Each number is 50 + 10 x the weight over its row's rms, rounded and kept within 0 to 99. Layers, rows and columns count from 0. The size before them is the row's rms in percent of the matrix's.

# layer 6 attention query, 96x96, rms 0.0826, rows 0-16, columns 0-95
053:73 22 65 41 57 55 65 41 47 30 42 52 49 54 64 55 64 48 40 42 51 56 42 67 33 50 50 51 50 61 48 54 69 66 54 67 72 56 58 47 40 55 59 70 59 53 41 60 49 64 38 63 49 45 61 44 46 47 49 49 62 73 55 36 52 53 60 50 48 39 51 54 44 54 45 52 38 48 56 64 60 43 38 40 53 37 46 42 45 59 50 41 43 51 45 52
060:34 59 56 56 45 52 41 35 57 59 54 53 60 56 57 71 37 49 59 62 42 31 56 60 41 28 54 61 43 68 43 44 54 35 40 44 55 61 44 42 49 59 45 63 49 37 50 57 35 51 15 61 46 75 63 53 59 30 48 58 50 48 53 56 43 40 43 47 50 42 46 46 67 47 36 54 49 56 52 44 36 61 44 44 44 50 50 54 55 45 38 45 63 57 47 55
061:58 52 44 47 45 68 55 63 59 34 43 64 71 37 51 51 55 45 46 35 46 65 45 54 56 58 56 65 63 54 45 66 63 69 41 58 48 41 61 51 43 48 58 54 63 66 34 39 47 44 66 56 54 49 55 25 45 40 67 44 42 63 53 61 46 50 57 58 44 45 61 59 31 56 61 44 49 56 59 54 57 60 47 67 40 38 46 72 39 59 60 57 47 50 58 52
068:47 34 58 50 37 53 51 54 32 40 48 43 56 36 57 65 45 42 48 36 46 48 49 51 42 72 52 34 31 42 58 36 42 77 46 52 52 41 49 40 65 64 47 45 67 64 38 41 51 47 59 48 47 46 49 53 42 53 57 56 58 54 31 43 37 51 41 47 52 52 65 74 57 46 51 57 53 55 58 59 45 47 48 60 50 38 52 50 55 73 66 48 51 20 56 50
071:62 45 52 51 43 56 43 40 35 50 41 45 58 50 65 47 57 37 56 51 56 73 51 55 38 53 54 68 43 38 43 40 58 64 47 60 58 59 56 47 66 49 49 37 71 33 34 49 57 53 51 58 36 30 38 37 44 55 48 56 39 51 50 58 41 29 51 48 57 49 69 61 37 44 58 51 43 50 33 52 56 41 37 62 49 34 60 54 46 63 63 33 52 34 41 37
071:28 49 50 59 57 58 50 35 48 39 37 31 66 49 51 55 59 53 57 48 53 40 66 33 46 60 62 57 47 61 47 43 40 50 39 35 62 45 46 52 47 48 41 56 47 44 69 56 18 51 40 51 50 51 43 67 55 60 42 40 40 49 53 39 55 36 64 62 48 54 40 44 66 48 47 51 61 57 36 44 63 69 61 56 55 63 67 36 60 57 40 44 49 62 60 51
076:53 60 44 52 51 56 37 55 40 48 58 64 42 50 60 53 52 63 51 57 30 54 33 41 22 43 39 61 57 43 57 44 61 70 51 57 61 70 57 51 47 36 50 56 44 30 18 52 55 38 50 57 31 43 47 29 47 58 65 44 45 63 52 51 43 41 59 47 50 52 54 51 53 49 61 48 47 39 40 64 49 27 43 54 49 43 46 57 50 51 46 34 55 50 53 52
079:43 33 59 64 59 41 46 42 59 43 36 51 52 38 46 44 49 44 52 63 43 57 48 49 43 48 50 55 55 60 51 38 38 41 33 34 62 31 55 66 55 43 53 60 44 42 68 59 51 59 64 52 52 51 59 50 50 33 32 63 56 58 54 38 58 32 61 65 61 59 41 55 70 64 56 58 66 72 52 40 56 56 56 57 55 59 55 23 49 39 47 51 54 56 59 55
084:35 68 44 57 60 51 49 55 63 60 55 58 44 41 31 46 38 36 44 50 53 50 52 47 44 59 41 43 44 61 42 61 56 41 54 46 38 45 44 51 39 55 40 72 29 53 35 61 50 33 45 48 43 60 51 46 58 49 53 39 52 60 37 50 38 75 57 45 32 47 33 42 41 38 45 48 52 27 50 56 51 51 65 61 61 55 55 55 64 47 32 54 72 60 39 58
086:69 58 60 17 50 59 65 49 51 45 56 40 35 68 51 36 46 61 34 52 49 56 35 53 52 53 42 57 50 45 61 47 62 68 45 70 39 58 49 50 49 54 51 62 54 46 17 51 49 51 46 59 53 40 44 55 51 44 55 63 41 59 46 63 46 50 45 45 48 55 33 56 47 53 49 46 35 34 55 50 42 36 31 34 45 31 46 54 42 39 42 54 57 53 38 54
110:56 61 44 41 33 49 45 37 43 44 53 67 66 62 72 56 50 56 53 41 47 44 33 55 57 53 51 56 48 48 60 39 63 69 33 57 64 54 47 41 50 61 36 49 71 42 41 43 62 42 48 60 49 44 43 30 49 62 55 56 46 43 59 60 42 52 51 31 50 42 56 60 39 51 57 54 32 39 58 51 34 37 27 44 37 42 49 59 41 52 66 37 51 62 50 37
074:54 44 38 67 62 67 29 61 55 55 65 45 58 45 58 57 37 62 55 49 37 62 46 46 53 64 38 62 65 45 59 59 46 58 68 34 42 58 56 39 59 57 48 51 58 55 42 47 39 56 43 47 56 55 47 35 60 63 59 37 28 37 32 47 49 46 47 51 38 54 75 43 47 53 64 41 56 40 26 60 54 49 56 68 59 52 49 56 52 42 44 55 57 48 56 61
075:45 51 61 06 43 43 51 48 53 59 53 43 31 57 42 40 52 59 51 53 66 48 50 46 53 48 59 34 42 50 51 56 61 44 51 63 47 39 35 52 40 56 53 58 55 40 41 67 51 48 42 61 46 48 52 68 59 47 35 49 41 68 59 62 37 50 53 56 50 40 37 47 43 49 41 30 38 45 62 55 45 34 50 45 39 29 46 54 46 45 36 43 50 61 34 61
102:53 66 50 43 53 44 55 28 47 63 30 59 36 47 49 60 51 68 51 55 56 43 31 54 62 40 50 57 35 52 62 35 71 73 30 63 53 60 42 48 43 48 35 51 58 39 37 49 56 52 42 61 33 37 53 56 46 37 51 55 56 45 58 55 41 53 57 46 62 47 41 58 56 50 52 53 33 52 51 41 52 42 30 41 57 44 57 47 45 47 67 31 54 68 50 44
111:56 20 44 61 52 52 32 67 39 43 68 41 60 59 48 41 40 42 40 42 52 58 66 46 33 58 55 43 63 53 44 69 40 29 69 49 43 49 45 51 63 58 70 49 40 64 58 45 45 50 55 41 57 58 54 47 49 60 47 47 46 56 29 42 69 48 45 53 42 59 54 55 45 38 52 46 70 55 46 57 47 52 73 60 54 50 41 46 62 43 40 57 45 38 49 48
082:40 41 53 36 49 48 50 52 53 58 47 46 32 37 41 47 50 51 55 61 57 65 54 44 52 37 56 38 41 36 61 61 54 47 58 64 50 36 39 54 48 50 49 55 48 48 47 54 44 65 40 62 42 54 59 64 66 44 42 48 59 62 49 31 32 58 56 65 54 55 27 40 38 47 59 26 54 71 56 65 58 52 64 47 48 35 48 42 46 70 41 69 59 54 36 52
079:60 61 33 55 52 51 59 52 48 44 51 56 74 52 56 34 43 40 50 42 35 43 58 50 58 52 52 55 53 45 41 56 49 65 60 35 43 50 49 44 61 38 55 32 53 49 58 50 49 56 54 51 63 47 39 57 36 56 61 68 37 39 46 67 78 32 40 44 43 55 63 57 57 52 31 74 44 38 44 43 43 55 37 44 53 54 50 58 66 32 55 47 40 31 46 54
# layer 6 attention key, 96x96, rms 0.08, rows 0-16, columns 0-95
061:59 31 51 59 43 47 54 58 28 66 55 55 44 35 54 56 43 24 47 55 49 41 51 48 54 37 37 52 55 52 55 54 50 34 58 58 36 54 44 49 42 47 38 45 57 38 43 59 44 50 50 65 41 44 57 54 45 66 33 67 41 54 55 46 37 42 51 49 33 50 45 60 55 38 46 48 38 68 29 55 54 50 49 59 27 62 41 33 62 47 61 61 64 51 55 71
058:34 50 69 45 35 50 46 54 70 49 54 52 56 39 53 47 43 52 55 69 66 63 49 48 62 16 50 59 48 43 42 50 55 60 49 48 54 43 56 56 52 57 54 53 59 64 53 28 47 38 59 52 59 47 34 47 57 73 56 29 50 64 58 55 50 48 37 41 50 57 48 36 61 45 48 52 56 50 51 39 65 60 58 30 48 54 67 32 55 48 62 64 54 48 52 48
066:56 50 61 38 61 57 61 47 46 60 53 39 41 40 49 34 38 40 61 58 48 45 45 50 55 43 18 79 51 40 38 49 56 58 53 58 60 58 52 47 55 46 36 58 39 41 51 49 50 52 61 66 37 49 40 49 51 50 50 66 52 36 38 41 51 38 53 53 49 39 25 42 26 44 55 51 59 63 53 50 45 45 45 50 62 50 52 37 58 39 69 43 65 49 57 68
072:49 51 40 53 44 55 47 45 32 45 49 30 51 55 43 59 39 46 73 62 57 62 66 39 40 54 42 34 48 50 58 55 44 54 43 56 45 49 59 41 47 54 48 41 45 44 31 64 47 32 45 36 61 65 65 39 44 46 36 64 48 56 30 26 40 31 57 56 50 64 42 33 48 39 54 51 48 34 35 56 50 53 39 62 44 66 58 35 51 53 61 56 44 49 52 49
076:57 44 53 64 43 67 51 58 42 51 48 31 34 38 65 51 52 52 53 57 54 54 50 47 50 44 57 57 47 54 67 44 57 58 44 65 35 47 43 51 53 44 33 22 56 48 50 46 39 29 28 45 33 50 53 49 34 49 53 51 35 42 46 58 45 47 41 30 52 61 73 58 46 54 56 50 26 42 45 60 46 50 42 56 32 63 39 36 64 56 45 50 43 37 48 45
073:60 58 50 41 49 40 48 54 62 41 53 65 65 47 49 62 57 71 28 46 46 38 39 59 49 69 66 58 54 47 37 44 53 47 46 66 46 47 51 54 42 57 45 46 59 48 45 45 71 62 51 51 44 42 49 49 61 51 51 26 47 35 49 67 49 59 55 47 59 50 49 75 61 65 55 52 50 49 56 38 42 33 50 38 53 43 44 64 47 70 36 35 36 63 39 43
078:53 59 40 64 53 44 57 53 43 44 61 42 61 52 48 53 59 60 47 56 29 33 52 57 66 62 60 56 50 47 67 46 49 55 47 65 43 54 45 68 65 56 33 41 45 62 44 49 52 50 47 50 52 35 67 45 43 42 61 39 37 58 53 70 38 71 34 37 48 65 52 51 41 61 42 44 35 51 36 70 53 40 36 62 35 62 54 44 60 62 51 57 52 36 40 48
075:45 44 46 42 38 42 57 54 61 36 47 50 61 44 41 51 48 57 42 46 35 39 31 36 53 74 60 57 47 58 34 48 46 51 51 58 68 64 46 46 33 47 55 47 47 41 51 46 65 61 54 45 47 35 47 52 54 26 41 33 37 52 70 42 56 48 55 52 59 60 47 72 61 73 64 41 59 48 58 45 43 41 63 57 41 48 50 68 46 65 46 36 49 40 40 59
078:46 46 49 63 51 64 43 51 60 45 46 47 59 60 57 43 59 59 58 47 34 39 40 32 56 58 63 43 51 51 56 50 29 44 53 36 47 70 38 36 46 47 52 57 29 55 37 33 61 43 47 36 55 61 53 44 50 69 35 55 54 47 45 46 42 50 66 69 49 49 51 58 48 40 71 44 59 50 51 30 48 29 56 53 56 56 52 35 55 36 57 61 57 56 30 64
093:53 61 55 41 47 49 53 57 46 49 51 28 48 40 62 38 58 32 61 56 42 58 68 47 70 58 52 52 41 42 50 42 52 59 38 63 45 43 49 53 63 49 32 28 65 56 46 58 38 52 59 49 59 50 37 66 52 46 51 66 45 69 37 69 46 66 31 44 44 59 56 45 36 72 56 59 40 51 47 53 50 46 46 64 35 67 55 43 42 48 48 64 53 58 46 60
084:53 47 50 45 38 62 52 53 39 34 56 32 47 48 40 40 48 47 63 53 39 39 64 46 58 55 55 41 61 46 62 43 60 48 24 72 22 44 58 65 50 65 31 45 68 65 52 53 60 55 41 53 55 50 50 48 40 35 60 59 57 65 48 58 33 53 39 38 45 48 50 43 49 31 48 38 50 34 51 67 42 37 45 52 38 55 43 46 44 57 46 40 45 54 48 55
086:48 46 57 56 63 39 30 48 55 48 81 54 58 45 51 48 52 56 48 52 44 38 55 49 58 63 57 47 53 68 62 62 47 48 52 42 57 57 40 42 51 64 35 51 41 55 45 25 67 63 62 44 49 42 46 52 44 39 35 44 51 36 28 49 52 53 38 61 50 45 50 53 52 38 47 29 61 49 53 61 40 34 50 52 66 49 43 44 59 36 64 37 52 51 44 24
126:43 55 55 50 35 43 56 34 38 43 28 45 35 50 62 37 61 35 45 50 49 56 37 42 60 48 44 59 50 30 49 33 57 65 38 48 60 51 51 60 42 43 52 34 62 48 68 75 45 34 54 57 39 54 53 53 49 51 56 43 51 53 66 59 45 63 46 39 52 53 47 54 60 67 54 63 38 62 42 33 67 58 50 56 34 65 47 35 56 67 45 50 47 48 49 59
052:47 56 48 41 25 37 64 65 50 33 39 56 53 46 42 42 51 57 46 30 53 54 51 43 47 34 41 42 58 48 48 42 62 61 28 47 66 40 62 67 43 40 45 49 67 45 44 49 51 45 53 57 30 57 37 46 39 46 73 54 39 59 71 48 37 47 63 39 52 47 63 65 70 53 46 43 69 49 52 46 63 46 48 59 40 53 42 52 47 54 51 37 49 50 57 50
085:64 40 41 45 55 54 43 54 54 51 66 55 58 56 56 56 51 54 52 61 42 47 45 37 50 58 51 50 50 62 46 66 35 38 76 60 37 65 41 27 46 66 52 46 35 46 66 36 49 52 47 54 65 44 59 50 59 49 30 43 50 47 41 48 79 52 23 56 27 67 49 44 48 59 68 58 52 50 45 61 39 53 54 53 64 52 48 44 52 43 58 50 48 52 49 51
106:50 52 51 49 36 46 58 33 33 52 32 57 36 55 66 42 63 51 55 46 47 53 28 35 52 45 38 63 57 40 46 32 52 67 37 53 51 48 60 54 38 52 54 46 54 35 60 62 39 39 54 63 45 47 57 51 58 52 63 46 43 64 76 44 38 48 50 52 47 49 48 63 59 60 56 70 35 68 51 48 63 50 45 53 41 64 56 26 62 61 51 55 55 53 49 61
089:57 42 38 44 58 61 37 56 50 46 65 59 60 59 43 54 36 51 47 60 36 49 57 44 46 50 55 52 64 58 41 74 40 29 82 52 44 50 45 24 56 58 54 46 36 55 53 42 52 58 41 49 56 54 43 52 56 43 42 52 53 39 35 46 78 46 36 52 38 58 46 32 47 48 56 44 50 41 53 53 34 55 50 43 56 39 47 64 49 43 45 44 33 32 60 46